config.toml
d_model = 256
d_mlp = 704
norm = "rmsnorm"
init = "uniform"
lr_head = 0.00496
schedule = "wsd"
seq_len = 512
steps = 5063
Each number is 128 + 32 x the weight over its row's rms, rounded and kept within 0 to 255. Layers, rows and columns count from 0. Numbers have three digits each. The size before them is the row's rms in percent of the matrix's.

# k: layer 5 attention key, 64x256, rms 0.118, rows 30-50, columns 128-255
# q: layer 5 attention query, 256x256, rms 0.132, rows 31-51,95-115,159-179,223-243, columns 128-255
k30 106:118168100175153146098162144141134158140128088126040097166191084102136129127129098136097109119120090157108079176169123157186091146104110104179160088149209220119110202106147177101152131157127134134149117128113203074101097130118125158108103151182142122070148103135109109127133192152160128088109079116136132090130117106120114134145150146191130153114152172109166100118149082109133127071160
q31 110:156217099124183156109113097137116150132156034090151096112126127106156164099141142153145127145173113070081128098167180142137093124135121131079126170079098104090110142077150110077152136093079121115165132159120112123118176141087120148106152197087166100112177134150170210094051114149168162111128055120136143152135165170148135109157103166122130105147144172159118148083169109128125111147117
q95 103:131178085137185144145091167192122147099151140140113179116175184165109146071114127151119120114133121126046101225142134143165093189160174144137144096092104132119114140160182165199149126131111092094137173175131102102116148139102132151155101153128118181135181164134119141078117193137042130070139129125121128128121105087036077144163121138129112101116207119093120113129095121135143150116130
q159 112:085119105172141192140080081185126155177117090113166043110156164103150145154138087140171162135118104134123145157178167143115170124203119140121076070148148157161087147117109191110155124085132090125093057147104158084097109088108099184175155086136169104111088156119105148226094127120139141123174123069141102114141121179167149128182149166130191139141122155123094108120151128122136105128127
q223 098:131079144143112152126102167118105139127126126152192210186135141132151139070140060157084099078130134160197219167167115147156156143122115123113154130155099143115177149127060151136088138112210103131136147134117150150141151134126121130131068107121111158117138150142128072164101187189075084106204148100195085125133180122145130129125154134128134094133067127109150106129080155151144163187155
k31 100:147200172150113098083108058135116095135105142115184109088137097127104151115157151169104133135138160132090103099065137134127097060060071128076098169097158138050100136093186077035160105121116148159106089159137125210127153166104133153080162167122154049092111136147158157101113070169142145096155106164073131151122144128087127152135096097148094178161143138102174137198169131081142081116062
q32 059:137186131199136186170143084116153105129152139125160243208113151153133129153077074053154116142122110127157123062154121110186140121116116114106147154117129138084120086145149111096125184139159116145133139116133101087114074181140089127191190117195189118102145073112100123149121114134107121130191149176111127121129123166119128120138116131182063117148217124155143127077114130124120147172103
q96 043:136123136078132147203177117114117198181162154153123166187148070158146122151088112077070117161060119178102137144159128098155096104126126132162083144142133140114108148157115130086163102135109128115107134132140150096196125130131147109152117129124188176120150146147132098120098184131098160150156133130102142116116172122127125084146100164120140129144140186160078142052097191137090216146146
q160 057:114203138077099129132126100135136085167123107102137049083182083111164016150111140085090158159152122116084108144151086157147154131124121092161131180138131180128172163179158157124139108110103155133145161132110109084204128083104162098186096168145178129103159170139142142137132181155107178141105107124038128147132144162139185120136109153173119099160161160152091084080117141129112098125126
q224 169:141165124084148139108141132115142088150140155098147076109171135175157086160132104117108121174130169128099116101120120119162185211123071113134105137149087139096145121148191118155084105127180150137175147143116118123142122129111150140139149174162138117105156140099145095103087126137137133129145124147053160125174132121103120049180112132169089087191154183117070124054078070125197125129150
k32 101:168170128088143111074166149129147177150131118118104158229167111090107124118156084076150101131118197089113085128147120163182136167087071085183136127138123150138106128068139164140114117122146095113176134123148118152048083139149126138102043135126093091124121065141147160110131103125146138124174083152136089139111179179062156087123148115129111114143101169180103159136084076112136125145158
q33 069:122174134126166145165134110123151169154140157096140191175121132103118146126094123082129120121095187137089097100116122098210073073109066127144159146103144126092109136088062126085171166081143119147141092168103124125104108158196117137166176169156146164079109077128144168164189129176126136146101151137166139130144130130118083115134114129197104096149159100173163078112140124170114144111075
q97 057:122130146099174158140159196145089155172138139146138104089099099115141143134112126103130123169087127201113130176152113127193061099165135134090046150118114157142140162141122129091200085106088125119115146145077098117220132035093152118141131141102177165060133138148123099113130166201107162133103121156151075137093156095139073135117107173114109105203143186131100093138117137131123134164135
q161 082:089160147087128151116132112139142120140098149094141062102179088086156070146167139129112159167130124133122149128137096197190126104144087097141148170111107185122145167167167121152144119160111150126113137122101109074172157045125180114190144155138152112105106126188171150133113134178140163152070099151094145163159113158122120096125135161181123086176163146110123079117132106148116077121141
q225 131:132138168118115119110154151090148148125124166162084074085206138159160145146147127113084159142155104092120146172128051147163079116117069096138097115150120156086123171142141092145146120109078120143117153142068116094055126076160177090132124124131140096094143162152139123108152174145161175155146123153166132111140161062106150081139090165106123074190150158141072079049143125109117103100129
k33 080:136148113108108117088132095184181107124068141098108097188111108079154113165165137105142118136119090188146114142121151174154145115144123116172156131150109092152170193109134070176112114096154149116159163141132106087136132130175151191174136154172148154160119109117133103099131098097081169165118100206108117138144193101058172146149178116103075141139106198150126097147062116146135136087120
q34 084:149082111070134084069055131170131176154079091126078108104136150150158111131145151099115128096118096113158125108161133143101133184152156146175068109180121077132127163139141155223094153110097162161143106132151114170154184096127171167138142140065081130167209161099167115151127167114146137124147162079080114143136152138192157135176128156102193124116094095141128118125139155099187142099160
q98 069:188126142181128172093095129184132057080078116162091065083130112155124145128136135199154091080140106107066163142094153142096114124117170134089090174102063139173082094088140115165055143150100171121143138148117116080164180133050109147100110132131067187160140132050116145155137134054113105092136123145083145164144135199129132112114156128137152138117143095128202146160075080125121138129096
q162 073:113136146126180133121071132158143083107127157118058149161066161139123133068129106139062138140114107111142149115076172088127104114105146114101111090134057145141110096146156167136122102161179138128148116124095180130153163167074091110116170113078071121099123154126170164149164124115108105100153109160166148095151148141181176095127083114142132127140117071116123186159137107094117141091128
q226 109:090147121146062125184106142161112121107109156109129191144151152137120127158135132059186126099171128102118122111142181143112146068111113139056146171130137123154124105150145169134131166087098144173100082181145162135139152187119103069179096124115168123100134120123112120197086173039124137081170168137120159115160093098154146162120131085179086121092123147089139164152138188126142078138152
k34 073:122108226102139124181121130099147170097119102071133124136130096109110131135100120126140207122146144091162190106123113059103048135154141120127154118147133141128107106145137138089106092155188147108160172095186184163138146150148112182107116107145139146117077102140195112109103112138119128149044188125106123105101085083159110122131108131207131141114094123160165126207133118145144084191098
q35 095:152176125118128184078098149179154184129103126188120135133164133187175119084146130125185167155146110204081110069124098153109180144143114111166103073143149128134149112169141157145078157145090099119166105091169122113136129096126159115130152145127168109137145184151110114104129170129144152056151086142082099133085081139041164139089081144110126082123133157130154137063144147147171133084153
q99 075:144172119123082177097181142175151155140160151147120136123172138103101161171155091174203149101131145174091082036057082161108125174105111102141135120115086114108109108107156154141055112169108106105123138116134131081071182118091146091125145086141111112142149125026131148164119109093181151084154167105092094203152108147174104108128176101183132084140119114083109074152171108129094155139140
q163 079:146146147134184139128139070113086122092168150178110163142213141152176125099103110124120159141088107142089094103167135125134124133155122160169123081148117149128166130111094164036144153125099114167155093087079158102189158183121136148055148183110152117099118179095143072127129153081083118125102066134120154132134158106133102112172074187152177040100109158115146135094162140102110157152174
q227 114:108133104112148147131106096213089121114067139140101147116158111113122118173126140107125145134130123167120142078093142147046118093135120110208194149128159114140148137154170164091120140136144176152110144186092131108181150161160087168155111169106177099088104156122160099163123128143074126136101128129089065164124091087164146126118201192153155100100149133112124048125120172123141094142137
k35 093:145161167132105136124144138106206057162152117130157158128139114145145142090113102059128118147121229113108108133085093102129165162073089116085146127150116177179132127105117174189107143145099189158152119077110140141118136143158105113120123108100127131135188113158120111109156134114153152187131106187141109058182098155096136111150094081172114128160136132138041140122122138138209185160119
q36 078:193086121133034159105115166127108133087157133149080086137128155086083102152152169140133147131171136089084151111160141132060123128161128173099096116131095072117134103147142140113155081145167134098145105203111141168118183137110100117165107107139132203125096044117098122167106105064126109148093105126173135120131162100169098165122131101189154138105083123152068113145140136093105145164129
q100 063:135140101088115049136115080099093139138105153142137213152094153117123126228145142114086094080218106163157220107087110163103212175126123128120173151120164130092126201072103092107068118100163148162178079178126133130110170144108115130067136113116100125113112141117103132129098125128126092145133138119094084102175144160039168175138093066123141166066079160127132182102126166135074090144123
q164 069:131138046074128168148152201087177129141113139123186118098113160144122133186133203120177178060117125181165137178097175038062089145135140127175104138111143134097131120110143102090096152088161097145096133123137091179194141093133106179180176169146121140106118140066140146084128105145142155142090144110132153153097074154115177117132134142136109135154142098124133140163132170111140194111102
q228 107:115147085149172175164111127147085084064201128099106096100151118137108133141119125090126143068169074191141129139110168095073142080139176175118167161113110103171094063156073160089088170114139137152088103168148072183171146237156106162080102148118080106152141131084075109150159126128118084156136110130136135179188090170145187137154142099135149117100094132091136148190101154124120154168089
k36 086:096158139122165108144151089173122124189140173150110115133079081158119086156164096140119050206112170137143115091145136125111102136143114069107055084139096179108068095149125137133122145160083184128151105117130124140175121109058128097115101089163131120106133132160176099135092161114122154080085148122131153085155076075133136114194107125117115099114123135152053132120150121169167097137114
q37 090:036156151107067076173078079124108128117141122116140116133119129171142149109101148139107127126177134201121136137222180140189150155144081128117158164109147155176179137164126128160134102184047161159127097150087104139171103117054077114175126131146130196186129115126091119123069146086113144162165167089135201103161075148125144168163089122124134140049073176093123153083132157134087124065155
q101 083:126158079159065133142156082084068167141068153107107082172129147092143166175139127124146112113164139175168098076143182137109138125163114119130180146126109165046089135062085132125175101087159153151075061123100104128149147076121127160136118143120145163168067079110123129142133113063119115171130134076149156137147161149064180120136105101137133070094077095189146147116113135131108118143098
q165 104:141158080136129138136111098127112118102153125183129177180145154084167142147143123159202195074158105194128085114110109117079102107109151161183128159126117101102134147077108107100130100068123095130161129131109146126168147157127113171138078166087132092153124117067144089157070127149154129091144159111083131154140141112174116141155103145109114073148121130142153118153141114127125150094161
q229 107:125175085133154104173111054154102198078111142112143097165103117134125189167185165111109170111132066133198100085130131127141109098104153104133163157066166127100122141082124123090133173107117096176086120157126114159141151155157165159097124115088121109114164122064160162154130122115122101148199097147079131148171105128143151090143118219102103161084109090111149171070092129131145160119093
k37 107:166095166181120190107096216171134117166173119159088135103148125180138125166186093172141134174148152107094077095152121162097152127117133133093039082184090132144123067160139103136103143148145088124141128119140111118125097186100124078078145129094174131095126141080079144149120111146130099120128098081094166149133144155136176100127110103131112150091180116150078116098157168166133110167172
q38 084:082115129070127161134167178123148157155069109135156116166173126122150136122110133131081121134093112144139075129154177165152161111150054124128144091096102167132143117145125110095161068126178182202152145159112114154124030172124083130213114081176140136154114078174156120161189097127138129171115168134154180100159126136069074120131121127112121073163134154088117135123064125157098089128179
q102 082:095106124082149177114137084126101153177117123128152084198151049137128165089055100105178099161078161108181088170098093160195149117140122142140140166133141165108089141129153137115236160133116183129092090129090155138127094112114148164176151109144139167137093120169178156141089106176151144167122146119146137126152103188100085068115109090129138114152092122155160113176097138145107054161166
q166 084:117105128089154178116149146066175112157133176096182108094103112081157093101143136171139175099124126103155132136103145106116114088124095154181131177112115139121098139149129119149154134161115120147134149078083067116171051065148142158188175159170121141155090101156175091168171117173140168155112100072145155145069115165149165154204158153177150097168113145144153092173147085151112071204134
q230 112:115075143122172162103115128060134110142149124100161093080151102086120090169159114099167189099133140048138089130105182154159170066148057153192134183097073115127093181095108104079116150101085104133062117108124065138141112127158163131165105113136099152162186139153116164100103113112126128167103113124172132104059092155111152163106100160157076135137056131089172110081132079129115072175101
k38 089:138144068081109116126074091159158105098108143138128190113161145105161085110125141136055142105037144151135051169123067130138163119109102147128178142097127191148082142088093156111096072084112176094105087153176147099149090132150120146117133146103103153121107126103125167132116149061180085133144106105120113138166136097155112126140142090107160092154108135103106121147180105074147118136098
q39 095:159122110212111130132117230126143165097138088104181058114115136105142151091130093143076176107114092104145099110160131099090093109100142099115115106143136093136132110110124118119091104099146069105125085066126106114122175065107195187122122082157060085121118146079141156129146114093123141113209104131178053183140090139140154180098085151144132145126115090114168127140191094130142131076136
q103 085:181133165111087111109153138107088146129129151110109154084171125124130169152113134104087156096193110111129168093149097143150145096064231125159112117148136125126217109102109133118096143131166098129137117178170137134107163124090171091117111142114098168144145133156123144117141136120134159105161089120148117178127129135092133139117092169034160191123150133125130169131089150132116167077114
q167 090:109134203133137115140120108136116158148101139103128141142176169063134165132155099145144114147146104113139134155135113150122133125142118084179114119090078091127144180104120168117150090085161086144114084091160104160089132173164160096130156096096105053134116119149113209167102094108137117086160118125152143117156071144137140160122130179070231096170147111155139123147136134113128057126100
q231 105:153141140156126160180099128155160179132106111130120144106120163144148159143179068124053130144104144145112187166113103087107123142199172120097139110150166096162164108113099194130158130114158161136150125128152135140079207156137146078096123190108151201084111148085082106162117130103172100116113082166105136146121145108145107097117113125131216157065135138152113137137087180159081173114139
k39 092:142119073151137106122123150147080127148143104101077125079122079170127096160172158136143110099137156145099092071140139158164141146080126137173107174168124133117084113106108055126124105139128127095161101133143085133202152119106101136085109117106132101166141125115136177159095081173156075096081138148112055132077111060106161118129093053170051142195138136113163103126187123130141105199142
q40 093:146155133128164117119095141101091122135126135138140108078122144079085106143165144140162099109224108078130125105133137177141126080122145162053151067100110139151137155115167134132124198118100135089157124142186114042096189103145116107052124182132094123163138146107108131112098125195133131151146066121059124118195184183102122135109106168141112146068142125117123142079075154064180112191123
q104 088:152123122163185165137109108167099151131104142150096120129135164097134077115160176109144092145112106102122117131124118166131121154108089129123194081131147118159185118095174136160120125118096081101152148122061137092117149162126116174104152126086072190078114107114148147122106127068134054167102152079090119104149149082126089109125121048250144162102140076136121138116158068087159149158156
q168 108:102147076158164133111133175112062148091133103119189146014076173220095130123130183075143125101142130108176122094128165149126135188097127128143132173151114099108123128150143186153164163121052040132134100145122133107128126112128118063117104168207138177167149168082121096112139098104111082058160125126121101178077108093061164124097108135159114152101120074111163166159108176158106109111112
q232 093:148110134069178122128198147128090111026107098105128184119097113175058133062162104114068128132110109103149111148159139125154177121157112158097101161159132135142151105173168087177092126129116099151193111147108157157166132146095153116096123125135098109136121161115094145043116123037155096120137145145116145097100103163058157164113097103164147079119098137087116167132193119110108085151150
k40 094:156145095156081109081136176180128094136090187159123149163181120107104144140120117113155131085096152135118128095115166101124150066190105101171147200141078114115173154104108181107184164092156181118091131162120098091078147087114158150124138096128097075099074133163122087156078121178124146089114164159107079125097071157146168112134163173057117067138151160116169112100108124111118128142122
q41 088:155163150181153109098155137079109097153127110140090131129129193199142153106147103048150125165120162138075109134097100132119170166128149144126147146139096092163143169115110094077174187148133172178108132106091118244133092146102109134074115156165169160129159126126188067127107113103154113164130185082156102115150129118168117176148154137073091062156107094113127134083093111152083071139142
q105 089:141107055146129133129088213084124096121122091118139086162122119155104149062078098136135173166074146119159106143125198104162072141163117104094074088089128141115113093115140127156185142107166132129096121062109134179126153137149168193123212078138079076107122129111142136093133132077161109139105080149140136105113124160119182127127207185063189106145111112112123107144068090088132143121131
q169 120:169139100188088134159121138174105145137155138139097137176106194193093176172093146128081103128122159137163164145094148124112111120104185117062111121155158163186148107130103127122133115189177177197123084130131145126128106151104115111139095161137147070111186087103133189085146158070111112134143123151138092120182165129102174169129099112139169086129161076135129171103096162111142166101125
q233 095:133148154124112135115115196120110111120167128145131097126142168121115155162141116109144088186121142132118203220092176079139118130070122155159117127153195119114137119141077128126135066162159150065124118077178163112138106145145152130096102096164170144093128150104155142117104110167124095116063119122112111177134140102150146115212133097101112110113105121075106161179123149105129178093155
k41 113:084144142145183119079147152147176110080156119096149153145121094117121086137138129112110148139093119153135086157183140150157145132131136143153167154117030062123076182131181135146103165079119105116112138195092144126106110101139141128144130143163092120199098145180073142118083104105140149112139152202092083160168123152157152120150139124101063112162121152186164144139105135099128136087154
q42 098:199119105130124137102105124190083135165154189148104104167127137152082125083134181178090111151182095153173131171119158131140102169042108112160108139122097127124098053164144123149126133166103167114063136080145164117105138191073118175144163137128111101078120106154177059155132149178108107132093131176134134135112136090173076134157142099121136096112098107195123127077061157126187114162132
q106 093:158114144093188090174136171152161092169132182126160120119117099095104203071164129120129132096143120095152087152180127169129137117096065149139077167141124167157109113099158139123145108174130102098152134148155216118124142101163125135138153086156123101174145090127158121090142130044085151175145113124173130093134122157161104140160108156163090133092104135175118122120090162133099116130087
q170 112:136148151107135070103134133133180076128087095160213120152191127080139085131149123102172155113142136061108168117122105154124142091157065142174157152088107114086103125091159168122175107101099162147090142080164098178114172141142122120129159165144140068099133137097126116141095103205130145144071135141126156108080116191148100117098151168128118162186136189124104099115144135133164106138111
q234 083:140157145089161104091120124135135098119102045100099117154083117119099169115206115151108106100089083159119162133127091168124104180136150098135108111128091178174177120117123159171161146118099176080102091110099117089115165109130156172139122166115103088111109124053123137126154096118167095076140082054092123186153074124131049137145174127115214149147145156118128154193082098139106106141142
k42 103:207162143220124134121180110172106175155183146140143141127150167115138171106145102122112173179131154106119092078153052153086162145120149157144063130147151140166117093157096152166082138139120118132069147100182152113176119125167157116131131104070138180130119106106095161067138159071099126108190112161140092099124153119133159168188148107139173115102182128112085119097128189098157162107129
q43 107:118145115104208109123147121100158153123118148086089129101211107086110078157100140135090085078127124108158087107105110155136123157161158138095111082133083094136127115082114173111130132127075163136047119111120153096131158170159147170131188168120137056094119102116145052167124211165098138135130116148119143062112158094067126075112139119094100146135160134102117149128148101088155165136101
q107 101:219112112143104103100177135145061143102165083084098141099166112152135170150144117119076074145133165052088147139122187175063102183048114112077123145123126136168158159144160145154109134149157117129176141141159131080103238151156113166182145106163109151157157112069123142116121178117118175151134119163118117125113116158150152151149146137137120168113120089135114152081121150152155138165179
q171 113:196114099088132175117061143167119094111077130116114111178202149111111165110169147136130119135135120109153078180154087159119138142171120120116136129122127110126108023071174158184139071080111145099133074118146140080098162089079127174161154073110147144093114119115109173059131099063153141138145126078172174102101140165118122135131121109141166173104146118119082187136166107133143087178087
q235 101:187094093124143084149133145144075089124131116094068146177200114078118134064143135108105138134198150134165117044140107161126104130110185117103112141097066097152109113124117167097131094123108166108124108117124170073110145131082164149156089087106121092106165071113146135087116163043182140126118147125176120155074158164146084094146166106127147135094159136171104136146144142156128073196150
k43 107:022156123143121142134089154103207078071091125129130120112098078161145089137118195077130183120120117120148142171117180102142178121212039163139130165117086128085094164165126122120168159152178095105126107198113070081126113120140152094129202188159143099175096122180105144125107145158167136132119114186128117134147139106116082137068200162126037140201116185103138158133086073106085141035142
q44 088:119192109078192182079167112126100126117138164133209181132129147123120127088062077150091100121134109124107136078158111094104179134168145070118082164137129128087106151133108198066154123110100058140101133157107072119120113144149187105097161154126098138178095138086105128180154153078123143114099127131148099118157100137124123106147079112130100116130146149103063161147134135087088162070093
q108 097:160149061128141152181129110127089070117136098113110130152171149176140154098158107136155135092063161065110152133138114132107083142148152152110146064173076069101198134059145122105146167112219092164163119136128145110151152167106159081115081137144153117118101105102113099158053134120169093079131097127123091157161137113140147141123083200211166165129150081081146137113184177116135169138170
q172 100:178184079118123160111127129134093132110095129209148126143133153117166170150127177142132131135152116121175129123158087154093098117168140128151155088141111121126182161084162112130127124114179092140129069131100096131174172125104168142132173166095176075137108135067061140142131134103127098045109134076066107154162200136103121177149119173147144171090171102119132130134170097100172148132165
q236 087:099105081110078151118140185153122180132109139127082115148129151183137178138148144039093132133093132058137098149087132176119104149124143141102120043114114117143163105119168123065153078099125076106158122124100116194169133184126144138127100085158112163089152116180097138152100197113177107088125132089124162159130125152124112108141075151141074144197149133107148116105152177151085118104090
k44 107:091100144139191123146091164083063100179171147119138143140103143108113092088083077127122035104074086124112117083129146124154151122138114106170073121090145130092092101126092174095187124130098164117126112108094119106072128128208103186054136108169125185172085115103201157132162088138138110035123106103137175124119098085164156079121123123150162153106149148146135188161099162139098099086106
q45 099:144058081085159133174105152154133095138149164153112128097100109074132101124126118105075114099127058115080122142157113194030095141203187119180155110127139160137160109081106113122090100126113167140169170081102128070123136130096139065132147138166133109156112126137134108154071155083145115133076136088186155121135171161175152119080133096102111149089140137169146152116058132170106163156126
q109 094:108169102166091125120099156063150150202104177103104119149159083100144086144156144117099114142113178120197078115089099157103176168073124122172175124104101129104138121094158119098037107130114101142149147159123171095138142172179132131146096147086155111169118130125114099123135118097124122104124108168169135143149114150153119118092065169114152183158134082214112135077125114124115139093200
q173 121:093153113139133132080115110178131149111139121115069153180114094190150153098171112053143104182098146177063153082108085181090161187148105091139117105138127156143103055100095140126103131140108148103097106140077123128121110156081104132110041114121184109082098123152106107155101148131100113142145149132124080193188121106188121141161171100125149118062197152115057132175137157146172104084134
q237 101:095095162197108104140121074113171089159148110122106089177132062163152100172143129166138093104115102141151095173138124109125154157122140180163148167166094112154111136101174143092152162134124127149104133127131096126167168204140093136101149123127148178099132095124164128131113128114106203096209126105137151070126064173197097129111085172156090151123158091116142125089150199192114178161174
k45 109:133130064077096103092160141153124045135133082085176106148134105108141131129064155144175106084188052150113134162105181161117062120178189144112183138137131089086136110107124140152147161133149154122131149198124141161115083092131118084121195132126100183118156077070157150133107121175174156159058138135094123166150100128150101137088150138092105138103040081105166112142081079148105106122120
q46 092:123148088121108148105170089133154158096060186114057149149085146112122111201135107118132161096142142171068110111105089122086123132105141138187156103132130160118104162072110084149055101085074114083040163125166166103163101131120180114090128100093124169122129075138077089182079119095049136133119133110126106154137121137181121127123145059146137062164088091060094047165162139132137120126133
q110 106:177094127138120119137180097170087122135141122111107124080099104107146124165090104148103133112140134167130138110120106191121113104174154105128156061169170143138162149076127108174116175158123106128072119125146165083165161107079167100112102146196162142118111192155141097149058098094189180144194121077142098124158164130109107144115126152118108185114144111123114110198089109157128152073165
q174 106:139145156134103094151129168158113100164139112143106111116136168089118224095130132104142042076112126170112180139117133134140054122144180132205169105132122147146082103116144097126114145071190142123113127127146120155132125126141096173115100168139103104156120081121191100163158111093115136087208128087131119109106140148105072132141116118205108113141133143150154128126126140177177099149136
q238 086:133127111136150112093088105141128140168146128185148172120125157102179136189139144145113123102069094154137173145143090181166150163133161163155124186149169144178156117122142071174089145096152124141125166106086150150096127170100099178092156163118091181118139114121145119170093154044182128169143122108108084157118205223186111102149135092117120101101086120099140101184125120083112122111083
k46 105:098095100113206161078124128122162168109063126122168134126106073139113163143096119164084143138148155176164090128112170127161167135053127156114081182103083082141140155109121179144140072071125108091090115102102124113205116159149149184142114117120133078131104172145074141055149100131118085079129133160073128173079126144155136210165176132124123041117086177109130142108126108098068106139171
q47 097:209144141091138157119124095162099155147178092118073105108163096109150125124083140141119112143144108090080137181090143124114075128180186101106109102128141081157156083134098132148102075110135050145116079106085121128139167123138137084129128098081065081120142090117181126100088112164139103117167114125077072170101100114110137196131143142119110150138083089125148169090137171137154087087146
q111 114:098205142173113122132208082129088123096083200113142132068109172145126102131151163141118115114135084132103114128137107134123134114145115133143129145085156124173153063113104172108089041097105144088143098182147098106170096145151148138109125091168140080118129078130175152138148144119150129145164111124155095113109127146126151167191155086141145061140111140150112158128226171119085105114084
q175 112:087174108088112124062151152173108118114105073079154152107136148205132094129152132118163117123166148154124133140162143122146119157090126111132083125124109129139168134157162158154179138166097074144110101158136114101144126080153133078136095084192096146116135081163127169132142139133181132132180164121169118144126099143141133175143106120140066165111109125132097161163133086114086121126157
q239 094:119150129079147122102062109152102139127185102149099110143091123100151075129089129091111120111149108082153098129124116124158143075095118089128104078124101118130093113153136101116213111196055072106116119147113131114149119085098116091050161113112109109120122148145120159108140192095131138096123068104126078140112115150167161069130145145137121111209111161099071160071121132078132149086112
k47 104:097129204104130128111143128092132047127076169114138175127197127066128127050056160134155110111126143076071112198165080096136137138156172111168062148154040110185135162142175160163139142123132130100099091092113154110160123118143161141208133155107125150130073158130109123058095106145164128133170145123086190146124135142138133130111189172130151144090127097103146132116138111157166087113120
q48 111:129185126158113166132112156144148155124106082120182141197115115076112105126175084188176140150055212180121123128133157158128156148171166136181112098136098138125115166070122129140134105118092108124108103108086161099080133090157138168170162134118142154110143161155122087133125110080128125197157152119095114154140127070123120068113147198127120075131162199149139127107155167145064105174128
q112 099:199160146173147106096108196080105158093111154115127127050145144159120096209111158121147159143108096184132116111164201113147170123091086155120085161049168145134116204160142131121102175119104164099085203079139085082199190083177135124138117095137107128130031161090154124115137122150128124176136171100138171148095092164106069128075120152097136151203157153145132124114090067120172172112110
q176 116:055170171123075117139118164104128097127139124103209200022111155180137049108076159135098132122149173157139125094056141117206113121113120090105127149063138143127140115116153163095140149089146132111073151101179091127163095120160125155188119197128162114168168128135107141155152135129173131083106143117150139092149063101095144073132107108136124154173166127122158128117164117102116126143111
q240 090:134036142076145098187151081079125198156111140120204170129193175106102103097052062134068108124119118118123126086036132099123094144161079114149155114158153120142161157129120151149089090151161123178146132114159160074117131125107117080121110132166156118145189169108070111086169136105181119093135139121218123159168140147132142113112142139179137117166186103083104107058151126129130167106123
k48 105:116132111092195131119112108161093062163106084150192118098136092103184142104152098067214166133115204153075116121125092172090146104118120155120116069155118105078055089091157093079202126115127093179127109117153155129203079151107095105088136131121144153111103145166115210183137144109112109158142140109095077167104079103133140146128134129094170097138133098188078089125167152108105099099142
q49 098:128163127161113167135087099142067149172099155109181166177110115172125099151157094117117104076101126087149177133147133122127185231148162138170105123089188113119166143131095109182144116131082102117169141134065147163116127096142172124127084100134120123137157137172140115130099103074099140047146114147133061118138094097181064142115081155113128156113137113139120169083100155150152170094096
q113 122:120146093147174109081140111105132142188115147109084066126111098132137120121115116112067136083118089153101109144186065140085122116143127060150139110101161114064120132161160040179097120157098107122147123089118123092184075116175182122108111125188115096175104100170128190048181103097157118130089105139176094143146151113222136096131117134106117132099073140139119122124162114124098156078167
q177 121:185141144134118119083087174149108134113150143165151150140107104125114079147115171103128098129113064123107133068143132137082134112191164151136124090131192091081106157066097118138053097117100108117053130082091124107126106064187103145108087131116163144090173165097136168092108126073150150125131098135161113138155120101184139174104168122062123167133132188117140159122178118122148106102109
q241 089:085188142165167123159085155087110127115126107161150154134162176151103108095133131085176107141112082136125090091113096131130073103217173135127104106153131129069128151130109144125178086120123148086187142094129177121153142110141097054181066125155174086112069169154095078156100151135046124163127115224165130131152150136133113175077122110134146147107110119139165132125112144138088108126154
k49 108:095130141128147146135042141114127095095172093145118136125139137137102186143100073161147141090193125113132111103156162175147171127059158110186117083093130116169149125127112127078171178105130116089145139119109133119142112146144112126128123148151136146078158160149095096136130177075142073038109082092158127141091110120141132056123112152132189131113134148135174123082143152117172155162159
q50 094:125151092120168156129137167109104118153118068107157124079148129115137153107108163156110121163168093123120072098065134121099155115153157081111157161123129139164195077137154154151107090154092114159187154102123111123120159120129153143134109190124142099082136119121078136096155134216159109186074137214106128152095155126126113104159132152122093131103155090123133064097163106121113151140126
q114 112:172079090129186103094176097139113049133090163146177076116168163096140090101169212166132163117194101162128141067101141130108180112142101105200169117142091140107142113195174134130061123158115128146123128136125148069117137068156186136155138123129112117145151098162157140087144144136150143166151126065165126097124155152177118128089100123165072124050169125108087109144128085095141125146160
q178 127:102140153101156100174115110140093125157114098126196085135163191150090138078156169148137106149183188091140169132133162085190130122099097115148147096140142192109132147190169177150147161185127118170202074099132098071095146113191166132170120125174173102137088161138120136150151131136095169142147136121150142116111165135135154108099129123110153111131147144167137111089143116195152051163130
q242 097:164115119118154156135181112085081109146082125127173150126152127127136089102155134115076106126165141052068064148157071177114132123113098127156155123179091093146177142169202149172144044152084129129157111130156108127076118089102151106136140109144113101065098126196133127095164116132132130150104125104148101116201185133158157158075143157137143117150114153137105128094182106138151122103150
k50 107:099111137166115167160124133139095158151091117087106133145121127136127130177167137128153122104124138078132208110109159132104059125171170140139131114130131115165160130106104093122129112135120145122208183126094136170170101164135106077157146127096137243112107092150142132169126175176093120139085119105156138097146167099166131122148117142187188165121148084143134160111100116120139075110114
q51 106:099121063131078135107126119092096123144093086083179161102053157092154121152167156119122094056156116153130113135083071159087192197137128136080177125151115113102122150091148115170096147114098117121123136155160120123101164121178107185132086118132115143118181154065132128186113126139079153170138151151134123108172137168181131161165073111140086157064092059131165106139161193126115184135169
q115 104:200125157180071207173133096209117123119138153152171126122148111103108163093153129109119141141104123099095114187165162144108105149138090126090128142068074113197104177146139169162123126092169077111178141129136139106075099109090082162147154167149170136111147135074164128202121109151100101147125128079131133112137103076170157063113176171152141100130107184125119151103123124146163113128140
q179 094:108150157119085115124167178122155145106034097128137143105150108099153192180111127124120094132155130207118117134169096139061155101100057111136156194161192152129126100029135125077176119084148106111105196159169120128129057201122082133118123139181101137160120157148126105184160127158143111178101198158103124183115139103144155092121114135196138122093095072126154119119151133172133141149137
q243 096:120078172137154146129116093105158155120064118090131093090194090074133153118117105144146128125100121085124107184149103134103121101149135119176161131146094140168147135129101176093140156124115154143076167132122068129128149175174119199099051217172085111127119134115136106102139128212141116148115105125124157159145110114115145118079138169109194142104082085107181110018060125124081148133123